config.toml
n_head = 2
head_dim = 32
d_mlp = 384
norm_place = "pre"
qk_norm = true
attn_scale = 0.177
grad_clip = 1.0
warmup_steps = 0
decay_shape = "linear"
final_lr_fraction = 0.0
dataset = "wikipedia_en"
Each number is 500 + 50 x the weight over its row's rms, rounded and kept within 0 to 999. Layers, rows and columns count from 0. Numbers have three digits each. The size before them is the row's rms in percent of the matrix's.

# layer 2 MLP down (transposed), 384x96, rms 0.0775, rows 181-321, columns 48-95
114:439497524488449543451504529495495471473487600560534514596567539492509478501533458525519431418540542511489501572571390471532473470497484531402491
096:581563492490440524498513500549451384534544486529477481441591526351527497421506501444504488503501470508521521538524476585439535526536482568490519
092:555468600483549486494521446450541560515505449400472552467561417527490487468502434547653470519432475552518425490496479591489455485502435449523485
104:473484457552595487545517471431561568551357485486507486563506417533551469473537428509509578416461449522484522495489448398505407474512514510586489
097:494524625478559434487542561499471529451416572453492513505511563578476529467555515402512493582480504456509504381504374574486467542556424484502438
092:558491448475477442438477503480481445440527501549512502488435442521496470513565548555499573549487531536566501559439517611506548516396436445451470
107:551481470536490504468561413528492445479533524502525438476465510465471483430438494599544412459484544509573541526483555583560530395534469589522544
094:538537556577481530416529573541511506522470554602450464567454395465485449505539385422564456524530537448513489484436421528469448555496426563507550
117:487521493550419563517589445597533541448530555519570476599560526403568484484437557510435518450420499523506509528476525450491415527557495537439461
110:460578631554462558427570513440512493455407430522556523626575496455555455442422397491447502478489573473473406577517487515523470490484473463459526
120:469561499522567477552422595472509480534458607477464518509467447586531468490486504492513565430459509448528463479526453489489378522523506526498552
079:541532533527547475517472543501583448485491537464494601445566587549536500478411447555470475572388420570527500438517532556478498502491436382538511
110:453477520498511472531535483522480547452451453473473449549481560385464583477455578506525429597602432560528513505528492420476628462473566541452528
107:552433608509583450606462490492483462440531492403563488486550462551475388522463501509555579427501528525547486504452495441535500502514537491550398
087:608473443530507524452517512490454512490513527495428488543434527450504518540433585521543482507582563461477395539461668502585465472499470485464489
078:516533483446446501456499474468513438489512437521484554489496490559491489528550482517502539620437505551558521559497533531463492544561416521579540
092:561581396608536538471458492508555462474495422510490550471485568498356537475471496471457552678520503497464522501502543581492541545535517414611476
119:500519416513454524442493473522489549499509476522501513532482517465495400539510465583369498484480472530471566503529559508542530509439574416478573
129:549513619515515466579583518450511464437537409452597416519426456531492515534533498536540453451568533501541554471555535517537507473545474497574468
096:495475523462520544556428469496563448499507513479564427571528492555478454471489519639476485533405603466596516487480558532533544478525529514459492
105:462472445591518488598504453514529422521520455536387505444399388504522379521519543503494573541594548495462503432551499574533532505525438455621528
086:430414475545387511446425450522545502495548429438528439442548447459441506462597522465437454446597544515442416541536583545502561520521553533492449
113:460497582649517519503550540415580534507383445478599491562418431532530457476489457548518530462518536500464508512556464506528514485485523562477563
096:481485562459490434389616545575384515537542490545509545537515528425512490432499506551517461594539526505464577468450492520473496463543385481495603
107:584396522486444410554466583419585532525461499531570470514459414466491526623496519490482462392548528519474468487602485480453491448443492510503527
098:602570492493488532538443528462508459472460561469481495607467440589395498535461433470574489509497455527511468607413471599531481409450544391502554
085:528466512505514460508511525436531474450493471430511475488518517511490490500476484438556453385619485538540576479574483600549560506411515551453455
084:591462478509555497556478620412550499590541486552519524529485407537472424474494508470368503479482498515504444502473529356542417458489583484563484
103:448532526453474508420470459515505408524513526609489498585457457586476515526540539497485588552415483515461490456445536562498468495575515467575519
098:570525445561490547440570424518523453576441511504557487511549519482467373528465491521573516468377541521536567446540434501531491437462464434509588
108:550496594465541572452416511467527456484469492524399437521525521457538428580464413521422461479455575455560441518480558536566523479598533524545420
087:510502532519482593565574533487596552438369534534530466516617472443517428398521490472471487481596589533514519540443469551485538438479527548526567
099:480482438463430518479546456391531449484544474485476536591503533444522540554428502603483492439560479440487495536517579482437460489484574335351523
108:597549429460479575502435516553519532578490469478483500477490502523531489419506460610498410519395419451478456518567438508468474556542537522567484
107:482506571553491507488455566515525497597525587467478492492553481535556518534564598517418537485540465481571549493543380589540485539444446515555435
084:552468560523483466476552494477541453533435582548402466490495492563515458538461513428498503508461521412516332564485535499534412500481536438522488
078:522412508477557451517512555423573491573482490532448481484485390470501443481488526474456503453514470501476553534478545376480423428490510442512460
121:492570491516571568485468487553542494475563515490434418519492467410480436490526518466548499583473542504477528544573531515507530413492495527539508
084:508427538510515512375579506521498545502529532504465475533481512563520477436452453460519520627533464526489468565433437465422542421539365500472458
108:480542411497441614542428583584544510546506535490463483529545495568491579475464505546543494479536486517482390436429444550515475519525603433491533
105:420590526504457571489399499434468394507529549510490547593441398496557454496574532495461478436512568471467509473518538476473496529491573504580539
097:465475563505429444535455550461531578591508553532459494579440478492487541579485486563492468441589481450444459558499596478491460570519489551490569
101:523528509449517415511470479603401499583524525467498523496511480499454473539569480395428472487421527470509471507453481509563483518531484449612488
096:500498566564545526458470484421522527570501424518505431507412471565464489438580468625475463506547437439600547558489530531514528559541464494557607
092:635528485484437547402412407527468521458413583481451519556474519488531459600546472527515533567507481491536558478498374569491492477457567465518462
124:570446551570511439416377524494511441500456469499546526501528437568517385479478567476577489448550436455522437679549545548463502482409521511582516
108:526539484513558557496516547487522466513537516538483493448452443631401485479467523479427580502474473455454452490516413587444528431581515527461394
107:449600385539434575486521583554535533419542553478469548550500448498437460532530540435541482424497480498498415545532569428467559463407505473420542
110:556504453530576502462501478556539469550427406459513470529498538575440548541479467571496497495489663535466378470548602482499515538551521465485474
094:386489522498508629557488426483516492500457488430457459471571505449472589443566488433487512497500483538463532513525522505440557546405519431483553
085:482533503479487456513468553526486565501432464495489496458475425442631523531487545440496554457464449543487510539532596430516614450439430496468546
099:463526577482414438497577401533442524451489373599519546474514506571539559456433505513555460501497464490474480590490545330516538458523419537497491
099:475526548567441495504399513464526518538455533434532602471423504483394516421427433567489549416525481508446553530507455550413429534488570496497463
102:501602550566513458565578537551562567515441446555491519487514608455548490499546388482462542530425461543508525467504513421485449536530442472553391
119:511431461453561536524439536466391551488487547497536659503458506531503507516525398472552532443531467447499453540504524545478501467456593483530551
128:574538427538484551465432461504513507479467498564494477527520537280400469478416486579491457505530433467520501529459480541554552549524584482452452
099:438514440429415501548479483460443494537528532520480591549521571516460559469485412553446515531565483505506551483458491418512534615582547448385487
090:517502525488470435566496457500540458524533400570628484461524598521501524495526509485510471449520508399514561349503523503461529529582544547546529
094:575464517485562454588437547419451494468477368383562557459493473537453418499464531502470608462490518476475494427467535520578483524519495493536526
096:592473516553473503516594466435519466501507384432483513567483526557505430559493476535478509507497529416456516464502522486570414516469520407544489
085:578600465447479610414404516495521485467555469517489484491518571540564490526522518480392475462520507483577506492526537534551518540416514436533468
093:482557403534418618484496531495537545490453589546513511497568467545572567446456503486515522427435500510516469544466529610465423491508513525515480
105:456495384473493554438512508460423622512499594521480565483525544424566481487420460553453494441564473477470563445512574454562573510518579420431495
111:558574477519430559471448444538496461428470483494445534483458502542495457533463492532464394559524474512520491532528551552518523530550535533527473
105:648447526555488550473570525464468489454477513483576453485498490547482422470539558481550482488527542465611446466491492515533365579517479480587557
128:529549443491472570546465524550490524520479599562524510514547426547476484532477465462495611480505628491480394482516451586401511558541490455425555
114:547512472473523541477501544600465468520481455466517564506553543347311510525559525418579513452600531433481454550399535479490579442544485457469487
084:471503438482458511546506459483450469555508503531560555550554445467515470599503526516443537552489504501460456516509531613465474461556443457468575
111:476484618510433465546484509588446515488546461558585391406544544517509525497509512486499440564534561533459578525494557377459486506590463511411378
088:432525539512546488492317470497481478451536511587474564472525536460534456547448438507519474492490469485557457449514473538485535578537441430509497
107:596510512492503453508580454460585458426513510438478462449492549478410490483493521553482385511509519612510401465481452553613578461497486484465503
096:478560500403536453470479579455486567488491455465448481511506571511542553507486516488518489504471442565452564605560511625424526455410530465564524
113:580497500543536376536624503465457467464523387475516487524476569498487524497520475546534482502469439477402534500440513511567515505502519519566414
096:555496499472425449529553484560481471502531528437569499479564482477490455564494501428525421445463512498504522588444541599429491427503458465502489
098:519445465484525561572554420529518513524600497527512580434620527491443444477454506536499536460483499476466467541458507623427574494448433395494533
093:462472573488451504534518454450386533457549420496568528505450556547491524467387470553524571581569413503485574475528561536567525498531457584502510
109:503442511404506505565460598476444377467527525538591454430486458502528523456498592571554509454472550423511501488642423441568461470493581599536534
106:506560562440477481511535507554522533537445516523398461454507545509503569552473446523482616500498546459523443534530473519417564565476469515505532
096:517439449458583567451440507523533525517563446437441544565490544516478457522584496511458544550447573471464499496494608557421487578525606472603584
127:545421531658532521535408431465569505460461474448478379494507536588361483501431491557465536465489560511519490475506460457531512469489546591528478
114:486545413567495521403492530469465385529577520589366529458453463468562538559431472560415462503458411513538552543535539502499520527535559490590510
111:563533481467489525522579539498475469463505470491423472515491520518427516431338508552512501597544598500498464503528426518545581484544580478432474
104:437416511523488473474462464463484481526512415453542570467445632653509518529507473520439457474510485523557438517441534387428528533448543437527532
164:508464503576463475503374465451599533427515539459504486530432491566477507487373557551555472550559486435549452517515476498525437515566489485512516
086:477417497507503534548465540452455438542537529503529508561471552462483498572508388486493465491489514431511459466578528607436457486399478402552519
084:484415529543443414513491506512524436480524522491459434531504494529500447544502496555603494442538502477510477542531569402567512487560532538454455
082:485528574443479598560552474546523388484507407489649449495508513428536489455483513413518493496448525527547459518442478570514394394476451562574534
091:471424490441531433518519540495503549462460448495500527472446530434459557495375514489452601547477567547478441411415507510490617481585478604483508
092:559565459491527539461536623454503520505572437485499505523481407459515500531492504475491517527460471513532481554590557505531373502501513502544463
086:425447553518550458556544509494506477443505452505460480340443518494469568457449508571504481473565464585507513447482517457575506460554503532505423
103:398447519498571484534534410483526550487493475516556511482400479478541486478490504460474485576521550429593590485495584368550512452527524490537525
098:540553444548504537516569507531547404458466360510549503532526522424466474466436469497549545522511450523575614613493536526396533500493467447532576
092:514423464427540595525479508550525549460623581474488492558512488459513463460558503495457444384457553568535435485461545479455551462469628490497503
109:509558465557479440436510502510394540510443515486524530385544478446519516511511552620512496618456462414595469492505521414471467550545482502477431
137:566617487447549485418435462500494585511467571497411589589427440470559435535542464473552524479479497526517525505525496526530465504387450376578580
137:504509533387620575496563471593565467391511462517506507512543429537432429461508522485519505546472552595543514481469503563487505394551428466555489
100:451462453525538428571513431605528433481539527533466492476457428452547504455503510458434482512554460588522522457422556418525547511540431562581417
091:620474461476508408397480439503503529500515542484485541409503571568400581516447507493561462568553460605556466470494452504565498491531480546469462
087:523557423470542505514527548497538534549412444441599571438618538560465522489430572570445528485506475511572468582482457468572587464488613485548508
086:457516480526588522458495382504514496453405534525519587630467450534531467580468457546447399573554501475514537480452492500491480444441480518475537
077:478511402483534570487375458464403523494532529442456455564500503501512500444518525552502496532333537553585563478535560429526452552493531542582515
096:509429463529467376444522517404528591567487458600488520499427488456506484569436525477491405416547473567498574551502522499478493533455532544514407
100:494544480521468523536539499490465530550447545514431485525461490576545474435502621513471497572550504521523498518450514527538437500471445402519530
119:477536474467456502433465521463498481537477490472464591528525487457556564536544565418473517559513466550546494432534464494495547570432537594529358
107:503558524436576548401502515575578533474498521525489417584505481490573492515473543556512463532462459509567506440506477492441374480518537491530427
101:396538424547555529488486398594633525454532553435440531507468518489436537407471413553556486458534505527467557578490438450488533520517462519403493
113:530465637451493470544480576446576517566461551549514423475557519579528496547488477492456469443519491475523506492543472494530456453575520472461527
084:543489483479419485511403532509536488488604550471446506473549565501608468536532539478471438491544494468542503543522473513533532459489598563526471
108:551539572407532452565501492481524533397400578500436468581572510576467476529583423476512585401558545466508497455461532449425488497508510469513546
093:446547517513556518544487437557547536490500455483487558554579460534454549453411397463503475477467510499536514520494411414518477511528512470558446
108:460486428412438540408451513556444532549483401507588443500510438488495471569489540457574448458450437558496468510533503588495529459405482468496504
094:433392565482608435450486562480431513543542439531477513516516539523484537560478581480575562459482532444539490517529421629489469522476486495537464
104:467470570467529419436558487491508476531523506482576558459567508454572564377436468485445544496427433526485478370455489517445434426450555543389544
097:528455468552483463498479450513547662521419529450470487535449549499462576469535451462496488472512489374471416469555458433475475507491526545489604
100:483456563416532535545456438482514427518497599539477557530563566538430448481536434565479506433519432566509493421461500490460488495511566503440458
118:522567465525510550439456489498513531496454582436460482554485426522507405583541548421454544478527473400509529524512522557516469415522524482504456
097:514456470508555610551494429499591536502468512455458480510473509392587467500559578384547557563525616481526564495487445449490488492585500486486475
095:422440465414510468469467608490376459550579540545449528416438539484486484468557523541465556561528537478435433477461501506559453438550500426503504
114:463513590495519454491480504475439510478575392499600508471578467434548476520460461554408470460524516540527577539533558411493466529451519477478555
100:547575590488414505474493496425568552434513528555566520516562492427571434496624461479530458413453483481527431544509477452578540524523558484484497
097:410582488480500494437512537569422535565545435498561528526454581370496464466451546580462524508547485501551505536511598477482456489467522504438472
087:494449444511484540496522546483526547595581494523474512433435444439513565501571575512455533571480533441513516475384531502515569511471488519492510
091:514504490502471463419454518466568440465551400513555420464538482573437532529395533534485414443491465462480573545480527520493524530571517516540565
114:456430532479558445613597582430502506538513478488541440527503465596542517514590460486536507439483499585477463520461539511559513490538534551554492
086:590471454520515477564493530529490424561589393552431506496478578431511549548551522472537470529543462501507519581451526504508437473556468469513457
112:549509410529487470402388530459437458579557556580473528484401500375465496494438531500427527419486435401532551543525561453584534484492563499524468
086:508495487544533507541443458426603622402541505470490539458543616494513498441411487521475422517432469500542536561447511558505463511539482489515416
093:480588507406485560504451574542476400537546486579547502457472459524512548554480524477448488554408435521493526464443486529479478479433508517464559
081:499605428513507550506391532449514542374534530445445502481532549542484445534505420442498521432518442457548571512555513567495583611487582527443481
103:470538517516482513510540494415424469578545459587557438468455555451564492491535434482515493435567559480459502546499519481512523552461544510448474
101:542536514410467480418380585428578499543497575546496423527480529636512458599482440606430505519443429491596503426533500562594458491542558529471448
086:404435492475481458517425527514390502484464476543509493590453446514482458513462540548526481668583511462521527477464473508484493548526471458546548
099:563549503605467490465534449523547462511402448505488515461449463537375541509551474502526576580496435484497428456456514404486377483491496538511545
092:503438561558456499510408602447495547432462490542521469515549597506446500545540518507542521376524476483442528534531573498474510471500573581455399
090:593497439510573466536552486568433475535538472552449555451379574596442550428444405447472482475517483531518453510526529447567563534532449496610532
112:527468475583524547420391514566507512482453522497554499527485483447481507495499550520400374542464523587509337561499454566444543485522550561543582
105:409415525502560600547524464423465453485525553513485451418407482455432518420516498564507515554437586534491478419604579449526545462499469503594562
088:480467510534575514540505588511479471440483454488538496500456466431506387528525422551491466472572545576560475545551560421484507422561554554502539
120:556405464458500463464379488604433510587542585509498515434434462438508561479522499479509481557453440522510463502443455468414531480514498569546579
095:455516603501514467553445540449586491565522516462494555488562524501443555508524458440482467529539477487485479469483543518381645568495579514503376
100:537531447420533466648525557402531520421535472396422499531537524522510476534422487474437521491467505499565528379396568527563541436495566478468562
# layer 2 MLP up, 384x96, rms 0.0778, rows 182-322, columns 48-95
091:482457452491535513359468578490559590533552471462576475593564503533511436533541489552429568434533484519529512502443488476557464489458433521507492
106:439454415513439458490501600518491499515552541610455457600510504489513491511538575495471525474535521480422478475545585451476524531479493548531416
099:547541475559517483522485519506569580467443570492537451525509482434584421491490514583443495448541554493434501518438465448562450439481418437471495
111:504534427570488528529524496494550447590546425574488509487446463507477506524489552513412471427502560460543443517417573457547512465436482458509601
096:549493521513587543571509453468543501439437558480485536497529468484593457529386508445555464574494519509425468484570499480468449543662461641480459
108:446354527506527493620452483480486552591573529491473537498545395550603535468495420464508514518516558515491495449465438466564499560593459495455495
106:530512539475527473447507477478480373568516493541434590391621531536549389394509498487523473506562500485496524450445541515472495476534497480588464
109:474500533492563559461566521470525496492481436556444510597516489450530470475590540590501534440498453516455521476474436512493498474557477519566406
108:561462502427530578557451498506529529478489540476519515436487449569532553509463501522540423420534531547423533430534499483484467542533545432603456
107:551627503523503572446502545486548461482471565473517466566459543550510473450506473448528585506501558418469541480477484433565365519492499522440461
086:435476502486484501497517432503572490517504454508473430603472440504446551468516536474518470514446553455539473476476462486507464588483554564474520
098:480475433567541452502526399474516446553487473551533511403521560536508483572551488437452461460514563536453498425489493422534419487550489549510392
114:513499451536474517472533552445530488542452513540388491512522481582465473503517522461486439552527441547480567459467504526506528529487524560538434
091:452514582557509429520510503426471561517530491572505526424542431569396505583506432574558543552439465529537543496492434464519539508477575467486469
086:537479570517587574603421518457500544460411528437597459504527541469529485501449506487552416431596450518456462537504446430475410554495502440498481
094:448465535443449499507510522477481585446520482453586557568543389490545424567485514538509558384520438444550452534489547442560493432432555489432477
119:421424449518516521485522495580544481589505555512578477586456484488499469522456532516506510457586562501522450520491567393533454581382455461444636
118:546536457549488448499513446477540523506530525490463555498447511470459402478486553534488533434512521481538526491588508432471452502476586507600549
097:527507481430552467458447560610535517482504417467493603463435470489513485470548404593523528470448484436499490490490439420538500522604517483426473
102:578532444560578449547511424458526462580515480516475423529322450505467479618528479519428469530541572424496473478497456445472470545473513575541490
088:497580551445571499531550479488514562533565546553548550591487482511541554515415576486603575532460470526564582439537433441500406453545519447551442
114:440433504550558507497516456462540510612596522506498414425572494520430599504486495438483536486522606489603508464566547506470406565528451464480538
106:461506420560502497565453529535502570417535446468462460439420498499531566589460503493507612371527527559516430472558505425491462524395562517521529
096:564468415534514502566551599531564483481575546477487427491443466487508461487530470523409513375498470515494476513578512522477453545467450582521475
103:530536504556456541508474549459515520486442522515448508479502500538542515571396483484425541536547543528467497468452462406532536548575438508507446
092:522469495471438539468543501472523441508523530586444521555489532490535476439572555559600442597424484459466428450453502444475452494615496430559445
070:538543490503468506520484536442536467565454475494504517546431491550477507477540524358421472427496497526442504479466516391495485528545565429557515
111:444469561500414522613443531492494464470410512432526518548554434446495564499535510564494470511578407408545451552467471454537506599467569433542471
092:463498619470551427496491599492600525442453511532565457457534494518461554600486419515402440475520505429408486575473463472523451497562512417429509
100:566489513554463468496582568422439554444496561490475476533481483572481449454515508533402512500473399481519366570488586523589508464487508512562475
105:525441505532597479405493548478515467596502537467419618449568505516475475527553534577595496622473454473505524437503467518501439552560462451413487
096:434514569558475474521533511510542445458474477526451452466518506421583559542508432527509423476565546464458405452481523540546462637468536440543562
096:480530554448550526541510510518526387505363483438540516479450477495568495478498501597558533498538510484441487512473467534594424509453514553560461
099:462448480476478448614504554445500513506463490529399511450557502528443495470414560488497522535502500484469524530539542472433438540522543586609569
081:478472518499515533517497572569535472525439534553466428425510399556487488497578493518542523584555453476468472462496477494518524517617508428479513
062:485454435489504433491596507426619499563506497560446452488456466425489495400517522524485501379523480516547543543496497426512472515528519459568381
126:487420568486564536511514481509559464533542534559557533530483582604488435525517532513567470458521367599442466468444506443474449451512502522510518
091:546570514489563512587502530575532478493515489510530505448468521576421453500501528424418569409536560462554468411589489513546445535389587537526553
109:560420525530453501500548543525576454382517524603491500547452530536497486458517513473491508504564461517459507502409501397485465472503551451516593
097:412592395447521465438492508416454463473469549515457540569489470448511428492546461579455466415529472530538463457514520409517493584434584485531510
095:548501463517573477437446422491476427520452460520479453414492442502501586502553543516557533462493476551465444529464445475538460508524539470565466
096:572495477538512491414572608486492379442456462535463597530459537457519520448453460463539433473485550568421501512468595480497412472530614546412539
108:522486454574555545525468512519466407466476453554435514462465494566508513464533551455503568466515486422449463528592523453544578495478574473514433
102:448492484561564554546657613480549477515548479568453442438446542539432604426448468484498463477472475470441513463471600433524517548560431509539498
104:495560576583441456469493465443398530505556473612429551464553486510522535432502430470587561448469476539510480490560526448577451386524551563509582
111:452369478476506488571472529437526546499550502519464518473597443475504490429590394448467581490507425477583509507511455457554526515551511489427520
102:457481442494592509387504513480563474443520491533534551479505545496489567499501508547421511488414562459410419513538451423514428584526525457446539
108:465568550513462531474574428478509498464509536561420439495428505515475560497555525443470449506479548546462479487474516448540515545499543529609459
089:472529476519495456427452580428447399475381527456491495518517473518499424467590493565544435494493527428566455524507459510489433537416499567563566
087:444535499573415576485531512478528445528526500462478483555483436493560583427511483507485542483485564410488380494351475493570493507453450456540490
105:415504490560481551510536495464496497478531548592403538484464464474502485490540554591429465448461544457469421488515501485423396521502407523561553
098:478470443606488479522467544460473525524427503538480504450511505527449397460455475546651388563628496449489478459520525454597469524496427604431536
088:459493527602471415555455591469558547554549506486461484450505504470504451581502495530483454552493476506418471547403457494588400443525425591524532
121:547360542493610511534461477551549467470480477554489470464507471518516469498556558577482488552478398515533512465471502522452489460571440479407449
122:445460465445491479579481464524557520612625540508516521406473435635518552447560530447486442464513508557509513451503568459438482481464522530527551
099:460528504498563534447553465448647520479522491489536492529538573512510437557503552564600437421454418461518510512520488496526376480462531506585516
097:479554485550555497485488548495487490513458567510354540546546394482467464490538528563681450457491405514489370576486512510543477461497488498435474
103:439541520450604510545463469442527530461540528399575525441538442562471464575448434489427499577494484474512522470501435490533456476522470521516506
095:593452532497526434459591452492537522506475586536457585439534381484491459449595453465572436581585532455550491511504465568527452543542462488500555
092:533536527506551438458561430579625487449441503544554594506404493509525490589490479560525532554503551508456480532556450536554355524531403479497487
104:439606429462467500553521512475557532407486480541537549561501511529485480517487495539515537483493438381475452466495447429559462524484514635500429
116:506507454518493419462498470583570460568458513566529482515413433471508467463533533539489466494563575534437503537487520370442505521456607412444565
102:459517584523480495490439409546581540563470398410518447577479489519531563518393447501451586508491578483572407486468484434461464574505525515467503
102:558480450472415456488502465449579496453476553506463498528469415547464562493522535484497541509546616566560516534545497557416457454553531443531512
147:539452515504515503490447600493482591555505478453536501489405474473527514508495498551514538499574530603489384510485562522504513467533464504480550
126:491537521543448372440560464387483528443531517486492475453528554519445453444479446606574494534471485453534461584503535516598440477524527476503505
080:508524539534573474389475547495549545515575502479423461473482554489456609441526437584514467533456557449506452454487553405529573488423638478517487
115:536434527555425573556508486541569553449430438484467518532478476460557597539535523464420541490527501453500444435543419494410496555434419589546572
095:621524508535483444538557444507571552561553499510484476448445461479534455403543480475484467510607544603494543439511530471532570385423582534531521
113:531510408609442442543595443492473469568425487557468483528488425474443497425492524543512540493483419451429507561540501468502547478512469544499481
098:570471472516598540555534469532517456433417506493506552503504503562451508523491505524390626479450462490461501484513398490645511513499392502444484
115:484405501539415467513552503521478498518447484452504585498477456509538613484500424536458515517518544423583524577531471531430464503581498438500544
103:496478441571410416474511531469545365515419448537474475535485505403457542418544519591522568480520437575539447499489482476480517468538499475545511
100:527461628559467528515558471452481396475461408584526486566489369412485463509550465426532473489511426532524488464500486484544481477514462590614433
100:467522457524468528503473454553522378549616537558551450477470426553483502561434507454531446522521590596503555468579519428596464503490483564515512
099:488463517524567484559485516434480497591423343426390547477475474502506518546507503554483523409561447442527535527509501502495563613507535485533538
107:529518619453514483521550544486573427466528504457518560494568553498521537542526461613455576482511485461522520520453430463437447576544513482454455
101:514462495452467509428567518494482534447465475610577493517503431468493506438508638548575421513574361555519538525455420440522455511528476502424438
100:502413480568511536546464411446628514455463519524412364526511583605473511525414469530438490427486490591462536473504499456531441451507511513590451
105:455492397474542512455579492425542546488464555544421592570483494482519551545645388624493425455520465469471490487521452539492487582466458470487464
118:521481491482480484423482511429523495400492565553451548436565556492592556511490595513495590421591444495574501534529455407556557535517507555495500
098:486481416541464522524527451476545514493531585521450503574560462475514417528503446474536467544509468516424498463517607501508475490464435518504504
121:560454480598450509517445510459544595480422535455479414561463477510505581472424493528557491464511488473553524538508472467461454483568490525485477
084:547533504563546504420424416530530485428427517569488529503505446562525631501512533543539463504415497511533470483457504451521475551457516478494523
087:472529509477516525459587593505470581424511530522480410359442481550565470456507450510402551481495530436524500438434521489456510499432475573577569
088:477506528539565475503401524507525476492503476490409559459367495525501493501466458616498485519507580434470440523539412408543520557658546548467470
086:413496520484481507480467414515543571578516534492507566478501426489510586556498471451597467505571561509492484430523530508429391456505571475503485
091:470466488479513597542525471457438521462466451484494558557439475525546554539482438578449562415497425539535518457450461451465475550553436458561412
090:550548536495506499471444524527481473498411554560470554456476513468505459547534429452518516527457505550467433473490518456347455549501521523560634
101:453519512522428406427480686434469506526466481467451566571569497581508492426517546515474505494502552510467467542454487505527532436547457547530540
091:450488500470476545621474543509537517524526593503573515491548404595577484512489508499520430543489540588438430446420496430556533510576495425493505
102:477427616540552509542556544398502501557501450587411440401448517552464401520518468512506488524477497434490565421505439518509478477528430530519460
123:575427509497482523545465486535515423559607476523584524547459377480464568431502540501482448416537510465445448425505394492585524529508462444451569
141:527463558552516430435446445437537560533439502547465552545514446537589425599539439436597510529613486462534471488496533533519482557468469442456573
134:460419551389478558542524475534578536571566579559511452464589394564518512449554456458598484568554517607561508440519514526513411554506486451500510
097:504486526515609558449461575523583527447443543503565434456549606559433464561504475532516508475595448598506449492381463471483413572541516467528565
101:460534478487506479574483541518485513428525575435585510616483443460548395530445443602430514449477449505404535493520449420482472520509503463499463
083:560545495564415478489499432558518515402498460630493412440442495486530508489550468448495534475457522525458480509581521476550426567533434506589499
096:570483504485432502511463627476474527541521558434461476418552532519468517390488506467509586412513485495463489545544490490468521562582471478561503
090:558583590520539413450568532557571459502486565607495546406457446441429460429529561435526460466537466477457472517524438488539474463571494401471553
090:467435490470476538489455476530495405559409476457522536463529528513486492477538533481513537565584538469482608466473417390548443523502612529549658
099:496499500571469483510509589523542464435567428505533513454562459532551445496474428482519614558571413491467417440498509471474498506550550499529393
105:476455479433560479435480513588521577519463488571391493554508496592521526582603496552470424503580513531489473464505456495545504568438491564469556
106:442566531486429452565537604506502491508517528451579552515466354470513458441468426537489468531598527555474473526511450389503499528492424487419480
102:443549545541529477398545517501570512460462421426398438527497559494579541496443341515493553466498593485545530472557499553445413573518559590444499
095:422465546479454409518496529539460474468528574537450412499539476540563373465511548518557519534536453453503464471494627496478424436577518430428482
095:415422543452519526483412451482471561515472461536462506608504426555511500495549445513534576441463427595550508497387447456475567477508482458510500
102:481469508514499518576492472451551556469530513490465437464599448586437433497540496462584488566470503521466501477497491443494423498691543516514451
088:466457516516535448634484495499537458465560548470537524422485569490557527450576430627474412471459566520493548521425506403513495458512496509516576
101:549587521456523427546447511525513461434510434504402489438526528463493504493495416562389609504476446535478374500578481441542546461504489565509578
091:437523477474557500522492567542556410490417499466443434509507489494490573508504439506505456528462511524582463520549543418549384451474480494453511
093:563621455554584558538483597518461442470427385448406471548494439477514457497480469523507566493492495478426387465494477401493455498507365473520500
092:502375493488499448525548548565631451515509572568466417438574550481460540544544535551460409473538442499446442511531531464493439518542461396528479
098:598541503538411451516524548524548462489398481493461479466444476439527501491508500490490536574467526533544449438487527446504461558500518598548472
122:492528555491437461463544481443484548432519511493582485516528454487523475363598571450550516477512469493558438572527409417551442484539539435451528
096:537495427371489440486586593552499481472532501580416513471398491451452474394514446562541488428447410500511527480451521477498443505557401441552491
092:493595515483536593492508497541559501452488537415537553430430527503575527565506505534568495415520518578487517463586531458527459482479477564558468
120:562460403499537466388519496449497468478418466539435513462502516584473433557539496495573516586533488483522489487488407503580430518564425523529509
105:525502554510534505418577545431489470539432556566436515479475495508463550490463421473586459524489497519452508484393434516554489509589489488445589
095:519485479532495567532546512393587506465621561552483526379544452499499506539494396499473538470496490516477503465453512504499514481503560457684482
084:453618539467532469521552506482575398506427467480589414530571514584499468506487459558538470468447446503513440538554385462531461523445545542510480
097:570556562543419459524458536489523534423484506469483470453406509468529401462541458606489562445489466442475414495473456474471563546545531628549510
118:451498507559568515487516477451569495577463497474518476448471479559445519454509542522473472451490506535483550521485510463423456470569503468487590
096:423533525469459508530466482516462544459430561444578565559586419499507515492483414556480463462495482545511482450482476428535578514418553475525578
110:452561530564580398490505542449499539453478549530529560616563430447514515497478399492489443427509496490547432541448513467578505549503490431449504
095:513564513477518512586588576479414431525529550481512526528488369432518451500509516515501464473533512421525445434484498473530505478461480658517538
099:465428408491548455486574361421530570510491482480432523536573528457487536471516467554535515432444500533536547531450548515563493466578472472551480
097:476395480464535605460537609513504495488537558620508511586531499541516468478540498553521436619597460444487534411452485478493431524571465452511520
102:632476467465497525499392494530556517411525461539389503555499384537510584385509557580467525543450510520520517440580450424431462445565482456498485
103:491478500533449538518612492419458508566564529505399454478573490546446424426527525399519522516493395524419441478466539485473457582470455571497506
091:520591490468573482489576458434581471409544498510440520442507489482445507471578476471449511403447519530433497477509527459488528471536580524533490
089:527572528560516478378512447485560539488475453553474466539462547469520475533493521519574434510567583538416446425510458422498374475498502495526558
092:560500500494455401459494495518600433450441560544446509535508507436556376492495481537524574516505429496447501497458461424559522485488528456455456
095:484493598505471530499473480498448519590445524523513521479520421529581474550539554472467431629609519514434531416496446472366496471443514496534482
106:461544557503417487363542522536502534474520538575479429511543481457443488491487530477537473450541449455568493488493485451623551473397449460540499
112:523501525499585520540593594451499501502478485533541634537545516543452425521481505577550551447436430456468533465485501495595465566462514504400497
090:486510520551466473526477441417501542547518586609498511517601414548498450583466541394467573514533510516485445581510402477537488487450469371523491
111:631507449573578523423438575482545447452502596462511455528551515457481444456569454522445526442536474455449458550517398533501524495593495520462495
091:510442470521554397515512534473555458456442449608476511589416551595483441477571443507444534507432579516463472405540448445626550502495521525487591
108:566515491489524493546554534463567507391501480497545474473499581497509417535423471660428495506421503524413489425530538419579423553515494523581463
100:456478504569494441453549612461534555591446528438495552506565485450542465565506432538432488439535478536505496562476421469559485468518485555441564